Part of a small language model's weights: width 384, 26.6M parameters.
Each number is 500 + 40 x the weight over its row's rms, rounded and kept within 0 to 999. Layers, rows and columns count from 0. Numbers have three digits each. The size before them is the row's rms in percent of the matrix's.

# up: layer 2 MLP up, 1536x384, rms 0.0542, rows 227-326, columns 64-127
# down: layer 2 MLP down (transposed), 1536x384, rms 0.0418, rows 227-326, columns 64-127
up227 108:593547487579474522447537432545590448505489477485518514494524548510519476520602531502490528467405539526482491512528511548555508460527483463500498492574467445563521502526508445516505398451450455
down227 109:544479498557478511527424522452586533485470505486528472558533501512452639486504472499537545499497539542464519468468519517523540516526461480511519552485540503497438445490527486494430505466484547
up228 099:547535470496534502512574470477502525472459480465476518479481490504505512544543479493474485530507529525489486612465485553455509521546421463468562478470505547516489497479445475541483473518460495
down228 090:477503557489502515411425505493456481437528507481546515559526587464532480503500555540481506453430563572532495500519516474477493485492542525414509507454457484533478512465431491490447501459480498
up229 087:551507445507463542506512452434563449452545493427576490515527505552459511492506488526468471468501503529500440545470482527489537475519476451543508471428414501494492468515473494534520542487469533
down229 091:503479459491520525510500370474497469479523460487424450485530593501455508491532468498520468556478552552531588467551512511517606504505466483451397560555531585524487547469528473478558490485463477
up230 097:481514453514517509487534469457523491485452558506550522435464477490588526529491557540490496516429471528469503519449471483434394526487462459524614486557502560528512489559486457602449432546512524
down230 085:519510439519479522509460545505520559492516529511508509509516491490495451561486489455494522492481438468561526462489501423507533509502567465553536528499416513490439468558487459481503501504486535
up231 116:489543487422414500527491474474530436490538514457484578475474523549592519483521513488486467489456445452490463538527578454455515492566397447445524516529491502475556489516511523516449453547368475
down231 119:512434468500456491482507561574510507523535549497514528534530478483530413531493495492439409554529516476537498483521390522494454501576506491518495558443544471528475470557494570491497517524543489
up232 116:555541468519484526503634428573559409514509450478476540474387507575568498568460513438501466564551518502527492542536407473497478478525496469524504486542484524512532578529467420538465467583469463
down232 134:474484502516484445502512502551512480514474595554476478528530464542512478467452528501464498488491527518503510529556428467491529454543460482479395560574446551462497564527446548535510510528488441
up233 102:492576548432504498433527504521553532389510515494534509435489469574575569495518483463475508560431431453543473504483388479486495473523501510541507485463565486508472448515557494557494457493469493
down233 102:483504517538523498518454533476498516524535503402510440502548488493578458547519466525436449491480445500514589523508511495517530528453541486478473500514524478549427469545434486472449527482469440
up234 101:512498513495498517528521478472539516442507476416568498480517494503514481470506506470452483494532498552424453548487534508490432474502476444521492465485490515559491449531424481538479517451489519
down234 093:512566477549540486437541480532510470509466359495563475544472557526473642549536518535507509540520539467450481435509463471430443474502508493434463429481570511442471427532486444499528526517488537
up235 094:480522387473507436461542510553554547563513524562528463489547538446446519428561560480440490510537475440469478562486470511389516476447524544467555543524498481572429504505493427569511542520450467
down235 093:524435499502580551459429493494525455538505486484549434476569551555421537428457440519525492546500540511498531498483445517584494555505511482347465535483464462474551536500598549435465463499512498
up236 097:523551451545481532501511474468567539470482571416480500534490509507527418517468486438521345494467488508508485466556500522483475506509476523541510508507498490483518440534494497593479461487529507
down236 096:528501525540545454520501477431483512520507505475470478467499413512470578482456430475487510504458560467483512521568486539486477437518407446446536522524511521517525550413474523488465461480545504
up237 090:591524497461398509509520431484514454456511531483503561446540541537575463489462555533424435510486517554489497511521496492507573466461524527519494490463437585528457452557525515490522514523505523
down237 085:523490479436490529584489526531471567457486495528409562491529470557474469479506460520484502473524476489481527487518493473554490434552472502434533479525491519486537483509414538477470526469573545
up238 105:535510483483481558546559451399547506482418478550518468536486506476492580502511524507519489525521473494519499528476509495508452505511478430612559542457505540446504478562528501511488430507481479
down238 075:487502516507530557554481565491472452491488425510495497498497513518548542516555529583514461480476488446462452539478515511457517518451498490459512481498510483550587485410572484522568523442516532
up239 106:494534448412415513503572421474504471462461503466518496497499524516473497546528542486470438488512607532451507523598456442479491528558536483458545500534428539473503488507526489463465462489499588
down239 083:531497501552483497528508525498449499487479554479495537491517531486483460493442478531500475460517483571476532552543489498550508445548509483440482489536474477512496475497514532417532509515508506
up240 094:542563465504470459471522512453521503422507492467555504509495528527554535519498536538481542421501470526439449521495532527443484486487474488510538423474387507525562485490508573524466510455500508
down240 087:436501424494536535544502478456544521495482441516427517497543539547440525523545486553554502475455476519437548556547560493486508478466517481433466530551541548517459491505500456389504506461482529
up241 106:518501520418474515491413452451541536493478506468511435500565517525509462469582530478445459526493519517549468507484508540474504495564530525495503475500524504523511480502564428509521505541514428
down241 104:501523540513531566535508506502475519499477374476499455512493559510535446488512489509490581594520512450491484469516543457531533457388549508504542584442468494554510432496520592530469543484502490
up242 076:533490450449484476474541493531547485400521465485464516482425565489558514538473562483454491443474504501438447541556473567410514486507475491501488438514492507497521483467472387484426453530501483
down242 073:553492551475527443452447544451439483525481531520559482516486464572509525487531500470488432513475497579422391515475528493522466521525535458530486450486481534502450441487501533503466443457556466
up243 088:508487470465439462452538465493548442556445574519510562520590580523514502445514516569479471508445563512435499507531459495516467493499486469476437531441474486455480498499470472510531463479507457
down243 097:455498518475547557455520500535410541464573476496546448529476437479459516545498474499496531503574471409555489531504470509453522550498459543484544414520463450468549546462496418483504522435530493
up244 101:453513499489557476495507458518524570461512513528587488508492538524456589491512537458435498550510590509571456552536437481474562458469519474521578563486562522485518416508518516527520502546472574
down244 112:491529451483606496534522507580524481530407458498512481504487567514559557547485518553532480496477492512560532520466461523460580530537486519462511489513465409538460502488452571487529468540499484
up245 091:430485488438527520483541488489525510481509557385459497507493538434503473547459502402471500472519572468524504482576510538562484430551475511477502450493524492470525591511514506493490434537493439
down245 092:560407499516518557511405560516569511439538527476455516497497518534488513482489467488446537567498485474552560540462528576498471494546564516528485469503518377527457524509534492486481527484477480
up246 108:519533503526419510464530522548516615546507492530438460491526523416520514524473485430548465524511505477453491537502566499505445439543469506611497478493460511456500460566507479490486505536487482
down246 103:476532541560480483536519445474523528483429523561553492474501523502514413516489505592572486483538526501536481441460499473446473461527500479502549469513537503484546515518480465586494562538555472
up247 100:513542468475433495549570398488525495493531520478463463440435499519519484495547631521532433505515539458481496489601484501492478504459502499507487449526461491503443498598493501538445481476477515
down247 092:516527486484460466502512552479411524515436473547444512473445472538569535443488458541525527509479441544513507518510536589515472547487468489481514550530559484498492545546551469478474492445449447
up248 095:578566521508530453591524439441531566473525517503457448554453511490479549435451518443394512482552477500443469519496502452488488474520481502503468547543505504536525479471538504505458485514489486
down248 090:475533454499559500503458481437454515540524423531553451560404560583428581517494489510475460489509515502521441601449517506526499483480575465393444523483559484558519552486547509465560493492561466
up249 087:516520427521509442511494504517509491572430498519534515505475514515538526534496487544496465512499518540413505537449506509513480456561502480576488461402469456428470487485438469548518470435487503
down249 102:476593523550516528511447459480407482419598486429432515503447452525458510453509508441450533485533479517484517508637478482459469545449446457493431546563583571538553524397514481499470545487470509
up250 091:556518463462471506428546504462515526547449445463525499510593565478515500557472602559514432439468501517535438551556550491494466481568480502484560489486491480474442511512486524541484477460557553
down250 096:435479514503530540512416403576551505555551537498469492479476476474561490471471464440491528556532583506469499494537496472533556510508501480514454471452494533510513421506494535558490517560572444
up251 094:439508491434430445427548445527476477498474463447475438493531483474538473553482542510510513528500491447518480510495528528552484432519454467573574451473447524556449482533545499491517474467517446
down251 097:507498480477490529541484492533545508513543460482525481462431511464449456478461493489570518560439562468471514481488554550487473463441558454483488443524435516520503518489439524533485566490466460
up252 104:459485473487489528508505495580502525543460576496509517485515534466526478515465561518472450547547539421524456485556556482480511498398492546552542491449454513578524442533573495622420456513497485
down252 109:543410467466499558524541601533435514449502485537539573465483486450512475479449489415541571452505493538566587432476567517511491553527604448552453473510541532484453517454466466440498515484463532
up253 091:538541564524428462535508526449489544434461526543532477470500446482502476478529583526536524389480496469482442504483495401485451486516468493532621450446464527478610510531521509507485473551546564
down253 089:548446476550483447461459463497471483503473514515502501451533518579431479560542463535460568534532566467476475499464579533518429527488572572525495435446514539516487512416481449487513537527521508
up254 109:469511459524557460603465474487524481458482512498571504478456557514542562480540447449495470524525482515508503515566527529471510462509484507446570466550509537489449463544507511503505446488521547
down254 114:443503507519512465442458522478499481448464493608508505478504590496478429474502432474534476531531513474597518529477485478468472478489527431538476527548459507488574503516526548457518581554472494
up255 100:529534457486467542485531494403539482522588507403560535523538547501496508540483529522539455492499491510445442511462517514402458562561517449516490465509502462510502492486462520466496517539533487
down255 098:568437502531492537543438532467496540496481528503548515503515521478464474455489446573565529525469442496402496522587566508598556460482469484538480497558403526509552456559525532401472580518470520
up256 095:433515521464479519499514477545483425535433531475493508534478487551555501506468554528504490548471531478520493558484488474486468472527498506551526480499463501495473520529445467590504415514469534
down256 102:477589531468480481565534435508547458521532515423564457512504530430530549525539431493501552542491530460436467499521461552485532459457488500489583522486477491450500465504461557498511489505554464
up257 097:546520516532455477504504493560487490503413524557513501463535558490610465489436560455492510489482567418439493496568550469526496523459442501503490509549502498596538455555475401508469459474470446
down257 105:480494520472567515516511564524472511442548448579523496453512530501508436536495534501505533510513533501547568408531472516401426485510476510508457557441499484558467476524488498462517499466454502
up258 107:522509468460508473487524503573490535459504519541466522438558407468462441533512487528491453509448549512506486607570515499491495521559523478502530475530473523474465482482507498527464455538436463
down258 092:494499531462576510524514533562490521481491474529479454492468459448475550511502546585472492497499403503506489547567501586489533495506464522488569493480526519419432542564474443508496482509479494
up259 086:504552491430526420508545457454564494503522496533557483454432468510497517591447469479460483475499501503491482473528485459484542511544490479533538486468544486468502482491553434556454499517466443
down259 090:532446539517460586478486552505385521435504520572488553500450389500511437501466495424520479483482472481504520572544529519508499484569523534544464499505517456507508490540508569490515544524509546
up260 105:521504455538542483480540492496474544518494477570437538544508536441419527463499558461494458534456562523479446563567530443428481519497493506536589487433481489473450529496479463445520516483498500
down260 111:567482469571526564454489562467471476482461465460547537490490576500475485526525520557554512541399504460592460455464502545552473490486544562473483487506496456524495518466493478432477483492448493
up261 108:463486499511516449564535489584483494594540514462470498488595565505507439506526496479423453459457521460440503468517465548517514464530449537507526550512527529536534489558466527493490454476498467
down261 103:499524421518529486520560539575536434561459470484453506520512534458454505537448485458591523520552542533427528517460467511510445455493514537462555487474451497495446467525504464488474528499460507
up262 089:491508512493477508494480520521678532539491496488531520465477451498603486504518546523490458494535568540472533520429485504575490485475506489529472449475445463472480531557357458580482519506495504
down262 093:506507527493492486450518500558405547435492479504564478514544468522418571523506463517503540531540427444534493537454451467447562542488454490439457609549582533535523494436574512404445553498489524
up263 109:508523412526531471468502428479573548466469565469546496518470501547496468554425507522387449479524464484493452486526520504505465473481474522555495502492500494482476505565568515497487447457465439
down263 108:564509498473509508513454520467555530625493473467502518430510428481530461553477492451522482555492534492501543453557577579513512456464523464490485529467463509485475468525481493506517483525538544
up264 086:434554568471443467554515504530454493516510504522462487504511468500550522476513500461454531506465535346517528522533533465555478430513468560606380572500511508492446510544544534493457486494460408
down264 104:617446451475532501489497495463537533505479557464548526483497489448455524519485444521524511537527462655489487512467506463419548508430527390432588457439467419469529501496479421487535517518520531
up265 102:486551491524506544497487486430482540446514515404437560523495554503490541468497552499492412573472504490462471520510464466436400521505533463525492503456503463536507460498471506535489467484480482
down265 096:514484470471529489508385487540494446521521468446538564468532467459479592546509452454471492460500515547521469507501500489544490517467496488471463537514547546432503549494416580439519575439523415
up266 104:473549484412469572569545501534537548522469525519499452516461445582589536482536492517468494456505499477466401522538474424548544502526536513593450460487449469461548584560461485496519492534474551
down266 104:418487521461552528484517537559474560532538481589502491480520454498577505487519378545449454533562554478456513431492496536556495513580518548536450470588469492452479537518495498526556440489446435
up267 087:549539567445465450505467453491508545495454466461552498500524555506533542634506526515410408483489581499507454504422520464467512478472500519546557441533479523513514409508469462475505443540529496
down267 068:447489526495466515473472412560501477486541483473510528501466525491573471525444501466517447355537501534513488395545435469483507448535511475476505464529519456461480553454415466495472457521488452
up268 108:506486447490483461549530468527493463517399535409514487494527491503485498537532533432546409481569468527474465489529539515467468473523469521517559450586486546431556470504483478550557526542543464
down268 109:458500422502510500599443537510502528510519503538427467461510485471501560541468478540563433518523463578419552502523490494506485514504612576429479513485417511570488528462517512517442552500564447
up269 107:527521496525491551563496503470505567483513500506493482546444525576512503524485498561492421518490499490402439557538452473423522526545505478533499486466455522515473474511459508541509492494504501
down269 108:594457501475459517482468544481490481464417485491465508473520429445443531576523436478603525508544526447577577453559495487510543537514469492521442529519534414546487594446535550421518509456505494
up270 093:517497428498516480445527464518607492519480556444596494494479524564507578494580521494492536501492541533557477507476419461506483481455507423451506500447475440510492508481443439518464539547515500
down270 100:517444534511525508436507496475476493468519508494533503504440505444496470552501487459517456518484458549531547467448488557466547523497474490514430560528428482478531496495591517457543540525530580
up271 093:456494484411501499509476528493453554490499521378510569536559511580584490428486563511468458536554495483510469491520507518500559512500512541461561488501470502535520490545471401540485479566472492
down271 084:553498473517451462593420537438546439519518479449511522526497523501521545522465465501589505460475476506521573491536466534454550501532480490483500460440418474549552520504522464531537460525471442
up272 088:484515447427520556556496421496517523497470480535516439534438571550472544455485468471408515486511556481515405564543495494538566504535477453496513532594527520494492440534522607458488457520525544
down272 091:513503405439488449525564509458523489448547552551542552476460466441501509480532506541523583495490490546530554451482497498459553466503523482505503534505506466496570537510524469403527552482471502
up273 086:446534449438512513516516433519478531501491461464525581508521496493541474492576499526444521452528550531514476546416502491479548579515485413490550492493452475581519467498456563541523492499480565
down273 092:497561490430553509462482431541456531466533476405522510506582557503512516527563490532551534495508547557561522514478507510513515500488532500480568478484504523548549501461533525495559483465474520
up274 106:458552431446447554560511442402526477460448527457454488474432488531532531474542539493494519517533523467494472506495468461497425519461500550468508556557506572513492489518531462527472529504424488
down274 099:450479390469519568498482507484545545523494460548559514489406520540462482457506543526456475451558372516537497476486492494564494445533549507495470529527480493462575546482489512529518515491495517
up275 111:513534470459499498497521395477512470460565499479511471461496503556532501581408540534423497393488530473454456564531513449501518554518509447486509489496465525524549543528527454506509424495516561
down275 096:581525495557498504540487447436490476537509479488444508485558497511466531462476500458537462518462595583480521521526451503528490530481444493441497522509476497476464519483472489513482513574474428
up276 102:527555446451495560473527463536463443497468570465513499470450485501528542542473518499473470521475496458465487486504524482451388450519528511516534508502538497547502483532652459488523464501505520
down276 100:553520430450484453519478555496435509503590551559487501540462513515498565439451533450523510560565478540539451453489526468479538512480503617523549500588556512455508518510457496472536498511479508
up277 105:491514527507460527523482462476494463463491477459567494564522521486523453482568539558537424481548499490470453561502498420475492476522498478486519520551448460540581443470411483514467512508531505
down277 104:543462557521536502505421462474458495392425478460499458522520510442439531473461507509501511616542532535471512473531476508474514496488489452512478594516520507536461580447497507522459574533525465
up278 116:478503493421526480497532465526512524511478493488490588504467499488543472513542477537454478511573500476546459514456472421507524481466493513491525544473511523500677546526524503456452476523468520
down278 117:484462525447466544473474490526425513465451524580477565498498540454526436418530557531471520523452461473542535491484550467481491495524491485536459495519478514465569503504565495454582424455463507
up279 122:451566493505433500508520459470480526490543523555501505511508543505489522502515565499525499453471538441449538520522512534500500455456465475527583473428525476489535465525510526571487465507440479
down279 129:541472437494470519438509483536512533579533546524492498512518610471496544479510534502557500476452440520487466551521456507518446447454470534477545547488549492468564525482515534491444451478453537
up280 103:524522404523497503498567466491496427449496485398541550494490521569515537511542464398491487510418544506502469512476473494526463539561527499498498524462499515471468506561490480497452470552496518
down280 105:538508529506431574533536483413497520461465481542478544516525516526496534440454497422449480473457480422434452440548521508538487476493486533487467454516525464544501523487484540431461534486528481
up281 100:499526398535418480544506498477477510474472471499509542482533512503578546547478594461542441488541501423487417576565444508538546545537473494553422535491453522558496517510505548558495433535482536
down281 097:519464466443452501523447594503466495514518473489450570512458482528507438528540517471442535501462458479509399533560492486528493588499504478460500452514481484556468571483515553469505469495525508
up282 098:498467523468437406472538485471498537429511564502550625565557557564510519495527467548452574525422511498512512535518461460398569512530447428532571500538529566500478491533486461499494487473483529
down282 089:399532519475515459530544450498463444484458522588520433507525471540513474477552444500485490442506453489500500453495515563445529454456488497527517498452480490478456486559442516454519481511542474
up283 102:528528501528484536482540473450476514480476493537516464508494513498548569452447510527428498467493519531508482568527505469504472462543456477542452508502565459538455570464498487558481483523497531
down283 099:545505589533486446553477439469475525540425520498498417509567517466484559473460517476528475492439491453494501451460536438520509515464587459514510508479387547454517538508493471505507527497565513
up284 101:471528533482489523599542418418522506495523548481517526465453550461591546455520519439498527508463497418456478510493463522510485475459492505504560491469502523556570509509526475532520567494461513
down284 095:604466556464500535419477489444544504463509465522480454487472507517476492503458452466497478469454477567497452483427513510527454560496420478533475470459457467524491613529462437528550554486425444
up285 102:467524456429441443549499461456488566416475542500563494470540511469488489499559526475501449507515577466427456490462545443505485494515536467515562548476495541546552490508448528508482527519448508
down285 115:441481502421532568450482485559522506509455471512519513460539480467581506499509576500453562518475520469517473464494480499469475552499393475543579520449497524542443478516520515525442500527478509
up286 105:449541510498508400543494489499610544523482475512523516476496514524479562533415502518480479515529563491455465559475449522540427556505450442476444461526490555551488493536516583459442506496509514
down286 109:574499474412524518459463537510419478467516495464494489550497472506487480515483480517523463488481513587513509448530460503433529452507496608487533456439538420448576507483508427505491531495447528
up287 115:443539487514491558470525491497528535511464558531525503525461528487544494505436523485486469498500509500516468454523496447518563530539515533537472560529524481553555580493545442464396426547499459
down287 117:501456509534522544507520495511489485529523514537609513508530447507460439523508511500482461407550496501590610443480561530505428548568563485532468494568419522476532538563489471525502486606567522
up288 103:531521445492526529464513472497496448474422446459475491516515478539537536505454544488500497493520422522498506515487583426511566481569520476563468458525469472467542526520507507577464514526488508
down288 106:505483529454504536530516542503537474455455506523534521431486506560498527492407539549465486508518480482416486475518535532510530466489520485527498512438533386564522475538523550597497480401550495
up289 113:511516537481531557625615491479540435483489450447540543466551500507522544574482473420512572537553526497474501494492470504472525537512455460486496531509471549512449493475429550538508464568542465
down289 114:482501417539536449424449551431492563530455478557481409478556553566489517495528540535479494490525381526440476586543485490475459473462483511544573512510579475494489475480548460486426494451496483
up290 104:482513442490494433488505482499465551447450492567595505512585515510502538526592500561448412543476493434446498544521525466480474473440503475464541545620587538563477484532525521473426419537417439
down290 103:496510478561501454610443462465496485453522453536602494462442434441557359488510472518509534473554529455455442451541542545528471522502468457528477441479490533469432485499483555396418534488440465
up291 110:500566532491427489566468454427514570503480509514447507502443463444515589548474532489496519435502529510446454567451518410523532548636487506554467547547416531486547481526511499628448451513476542
down291 113:443478513519440486532444563561520559424489514522476505444532477518522426535514471513525451486529494553534518484480512508503577516529515474532363507522478463505533568459471532524595464491492522
up292 115:476553508449513456516523494478529557471542568574446531503470471501569474561421522483438503397443469508516506521499474398352548558528473533593511521529522479482512557484516482515452443515476503
down292 106:561402530500451445499518558514511472536529528510488515509508512493466467504475551447495504497569523508555461535455512525427541471575553508548487547507438526436448458542466439493488509517497500
up293 094:510537474486452478484484481512511528475436460511566508532543510510488490556461495574480468513439559445531437495521468497509486395522494493537486462456401533546506525540526503547467517588487515
down293 094:498508550499490515480506523418466526467494569536456468514478475473548510493483557493531525611474499466548510529442521522530480563498576519510477506491472495463464499487462460456507471496483500
up294 103:541509463478512475555518419539542538507473544418502510524482474529504559501479501470482484556533463491558510516462515486461451461488457504521590436463538543512567478528488475548440426491470427
down294 097:537533476484507536516496522537586442514496488463496522512493500545479515540466527491493473429464526547506458489446492508559498527586475439550501513478385471523482453443468506481551452553486508
up295 104:509482553508451462530526506518516527481514558489519497521495477516614474551459562495397460479530520475482478501511508413516567425538465522603447492476537478509555479540464412503512428535504490
down295 105:471513547480447456463509430556481507476541528484527503539447502556526541480423458443473502520510499420455445470495450480489564491496468547564464562433553532481564516571421557493537551571489477
up296 092:516501546521494498502599493481499497489520512488466544498497545608471525533444536476514533477462486525507483533504414427451505495491437434495508456525501514500539543519501554536454455550497583
down296 094:428509493505510511532448492488546485593557507571478496523545512524479501540541516544569529476549526449533429518521614470536514426431550515463471498460524454463408525514523538459519540601481502
up297 102:470556454457483484472556426500478535462479526516488454503499468496575495509454499482423545528555453489549523504579501430519445427450470513490478478514458449482465497511521435555399483539553460
down297 093:518419550441415491543487463384498434520482538457513548471515487461496451461446459455524445546609443516470483536532569456543513538473515535539441500430497473522471537489496530444519455508553539
up298 105:434525438454409487493520464516549565512499475522531525539484517514502544521548497529481481500546535461465469477505519489518491544473497465513553475500544516469469554528525486449490467470537423
down298 112:568558473508495510560549515570489524515520507461411532519523494470593492496515418512509458533483427495528518575480510535485475423476476545545468470506494484530475486481420486511434547543418477
up299 101:519515510499541475523530515491561529528479494481465515504430541526561561488479495495508501463480584506538506509490447487375493520520502472591606480482437487509459513553480460533472466580499501
down299 098:519515465516484492511554520538474495554443447548506510540551484564487495538501500466443493497528555505523616515534500463559549444508508461464324502545532461548517558543475523492449544496530517
up300 106:478542461480494509503581431477569561557428522542537495462460502487527550457443519509468430462494463523518495495551564516469574478395450526479475529520471499527459509547546511520458458546486443
down300 130:517582487494418453480492451486522453546439469487484538504485509453577483548533491495451493512405471406461430479467527515509581548449396480539477448424515519519478487529470518519465461516432406
up301 105:466527446446498534533514456431493468479426445486532496485491549531500497552517553534541473427480542420465519503522536529498493506541518499578495440551536526535507466549555503576426465478488530
down301 097:458429456475529479539504427488516431536521465445435453435518480473457480474413522521504497486504518533482565477561501566508531572584520550506477550463510455491511546481566534537456512529506488
up302 095:462542463442461522473500471441505542502500564448474515473462525459531502505529547428404466521463506518537477479533541536475464460462562526505447472465463507454506498537508502551545485447479474
down302 093:434373496549542500412548567478455510509494512539507445518533452459462520509462493451508505491508524494522507518504505536518465563559605489460523539464518489480397550468540498468538412534554535
up303 082:426489484437463501482496464435452449522457485549542498489448515501464456502493567523437454492504594490506421510531534571520529456499499496597600528484443493459476437584486472525417466488496538
down303 079:431470514461505590483435541471520411444556502489498481461445417529552464529527599465461470483475499461474508425481551479548608534499512506492506555439522492483519529433518475526514523495476496
up304 105:497567482435450503459538469532508513490523534514472496453430460506542509514479501479497535480488541499442497554486521387439473566476447496554623416492526506491547547505517466499480512503484517
down304 101:556522466524500469500520572521464442484436451520506505534543484553507514471550533488564500479508459579515462565519545523478513452442512477460527476631445470490502455510514492498566537517595473
up305 098:496565502503516503541571462496490505476549456461515426461494498514554544476552502443482465472517508466428560523495461441577462517500464501585515542464532521497449476549451514548452470470511489
down305 091:463534423560520449511447509489463486507483465541503470469502522484557493440466549505529528475447535498504488375441469514532455450533550474403520445478565498524533515460545553455517517429528527
up306 106:539560500511463561466611409438488501481490507480492496496472474571531454529516519511479404484511449509525433525548482510486504442556498446537499602508458459461504553483498508516436514528488529
down306 103:530479528560539564433473553456478537522478551620471470507395530547417522512465407558490535544531514487552556512461512448518505519444492525500473517479438477419507510439488471487485535508487593
up307 082:532574487460433532515543493534518516528498532473498497494476514518509513472488491484431499483442491448445459482505511506507480474547442461607460538504556518531502561510482457491523484505473489
down307 091:503548504514475514445518404460562506501514486522529480440506489560631552521505597499471427473421487440509442510512457494503488485518406491523495538503505491532527491466538530526433462537478468
up308 099:437554462498444469522525518449510427567517538495478453532535600550502511499513542589451531551420602497477501562453485512512524420464521472511461514488407468505544478534498423523515514495470514
down308 102:466464491509549522486539565566530464506499548535487492482504487437485440463532477522529503486498516434466503543534510500509454504496503535487467491490487463546434529524470473467504503529459493
up309 095:528455448503451445504512440432489448429485488525509460493545554486547470533503536432470498510535590532495481521557486516448541518521437530533487527523442530550529484457516511520501476533522517
down309 076:430531496516468426548498473536556537477482506488556520526553551524518526533463497514434447428412510520492484503513472486504493481452521484546504505453497541541516537529496549530463434479512418
up310 093:392561485429488353539477526437500555446502428486532512543522471541529515540450617491528483384557473478523472478531533516531588497519534464522484484535534557500535437554563607454543458518468487
down310 087:510482515466544502550495514504570414481515517487594476436496516508528495436491470532533535514519529452504432458483505507579465521473535397474439414480495485547507555542529438506456503529511500
up311 106:505557558508483535501466498505473523439490567507524512491527516525547517527488576577438485512453439495454491481508520441486519484438493524594464410453520514490575538548559578487476447467568517
down311 108:465449494489502542483465510567479556518540549482514425478525497528441527481590439500503549481445513450471509515506570502481508500489492500539384416496523446435529514534475539442457487457541405
up312 114:486513489459478467469546416521541523508478502520532477494495569540554549476409500537481472506453504484447504548459494432514497493518415509536464495442483453578447486533522514507500507518494479
down312 101:438433483514487529520508489554458453583490481504481554491504491468526445526510530498515468496500519497558421547493546565525469521537506573510488431471476440557530439504461509518574494484489469
up313 115:552498463496556489494530494455545495504491500573471522529491477507465498554484473532433461467475438483540489487521502485495452476461535559540513486503422445568510513500459494530440522504497499
down313 127:542483474554557515573485513457519481537540483492471478464508549419494490487573482499550494530487538496488581479518467578553447478507504449514530517476436506500476425485518535462560518518404614
up314 093:499527500399525486605489513436512514447447483445497465568515523543602508456420588513442512512479402464523482489547499500480538444566479523526443485523576498509490515542523507583480509524518571
down314 088:478495488447536478593477567465453501515499530563530482497498480485447531512485484441588548506511492496525471509489485507479508531558498518513579427471488486502415476506535468527497483518508438
up315 102:581502527550468550497531448468547505469491546506479497487476482531524547491405508498504407518481437438527448528503501471420494486577505523548527488507464498574443535511515501534516471599473502
down315 087:512542464489505489438479437498472510546500529460508450453453437504484479455510489459483532535494491522577520473504469484560509522509514506462517484476514475479519509453568516513548513508508530
up316 100:451562561471439522540531497496519530517515554504484456420506503491550537438562509442464508480511484453470486493517456458446429540517434529586547519525484589484515487533538464541504448522454438
down316 101:508513431471545438492536544530508563464496518527472469503491526486515472506436488548483492551535534571561505510574506466528445474473473455408466501503466457472544424494551536538502504478456447
up317 096:527532553479562477529536432481478463443494480513521478513458604535541502495513525514452487460499540401533478522500507511437478481484510472527534532490537571499509518529522474469416477479448466
down317 099:494467547468542437520426509498549477483489490468418517523505516478485501559513443518456571460486504482493516542469509552489581473432566510410563525404553513498501446498454591497509490473471545
up318 098:533600563525399492519545473435522563484380464511494489473528483509500546476467496434540492453525464539435479527468458449492452475595461511587525507418549529503546551467512525482477449539481424
down318 097:522577537494584486471518444526461442535541460463578530462528537431515532473589535482446522531549542496518551517494518473519511444501468442477498471461467424494576514536525533471491443459468499
up319 097:524588433480449468609511516528573462520506458510482452499508445514417527508464523490525506381559481478509501508469541426504529532547430477532502529467458472456436471491599536530477458522531477
down319 090:481482423535478465493443503507470477491530522524478534494515496504486473561526467494525515474488589389499546567451467481519414501523440516486550610470501443421483513542454502482595462536426483
up320 105:509507487430460491490494487523476558531487536553491521454523443528505466523488524548477505549469492491516494538497478473457495412450497518527534479457497521578539552522512560546487504408515445
down320 106:523481497528569487518550537485550461568522448497506434515511592494521570506516457445528556501553458442438554475496492559541451543530516482462486506511486508446448444474428441493472525582462613
up321 095:481529498458563443539506478478537513513515563505508541482523474527465467543452520502472480459421457459422453503456498431452487506507495541520513511514500511506488444511579479519493547514356522
down321 087:554466572510539485456467517491509473539535479535542482426459462543502546508471406559545534414498591396472514520517540549462451430494472518489474488434515508490513497498468494474544514461450466
up322 091:455554515516426523556552460462492558492475461524489512503424455459560512517489542504495459508473543450519449472503518477468459537520499560509588482473411472469583549532511566523498452524526558
down322 097:442511436559414498520466533524484490501481545459485439508499479496447494559545456557553522559533536449494572408509505482447438439372490488429477441441471477403551514459471464500527502539477478
up323 100:487480418467491520474502463484596491513549525527433474512507476545530429483532506501511496520484471508460527540539528536484550470476491522472474514591536552489496521488496450557516463554477461
down323 095:453482481521545521491476459483513500564488429489525450432524524551420544573432475426493477508490576524506545526507484580535548554492575549482500531507470513462489438533491505508506434522536518
up324 104:470568513478436511498500481497602530521520514469517514486541468543566454486468547540521516466538509489489458508518535455515503434481432505534460512508420477524543485521483535590453444585534519
down324 100:524504458441543523485545557522549429483486494495453475525476491587439492460443483473468545439497487503492556485432617503544499422455567515486420427469481489478445483496442483487430478567475475
up325 108:497516447486441428521562437433575547563490555577469504508495526455508468503510485517502452402564502507519486476574497465450414513457513445469568482493534504490520563503498491462538406507508487
down325 103:513455501588535549486470541507466487438460503522490547555469485514485458502498463495513546473486468479517443478498465578463502503528531598543538459439460379493446443502572509501496552487532468
up326 110:549512489523435525459538455538506548458473425465573485476557466482562450532474484487473452490499455499472458532573508527521487519540443470542478484474441502552483502496507533578436505530490501
down326 113:602475486533491495484506482457480527444504540490502564494490465453469438503463535548469428448504471520541485492564444528420478452455514449450470504564464490529536499466556557548478506458494478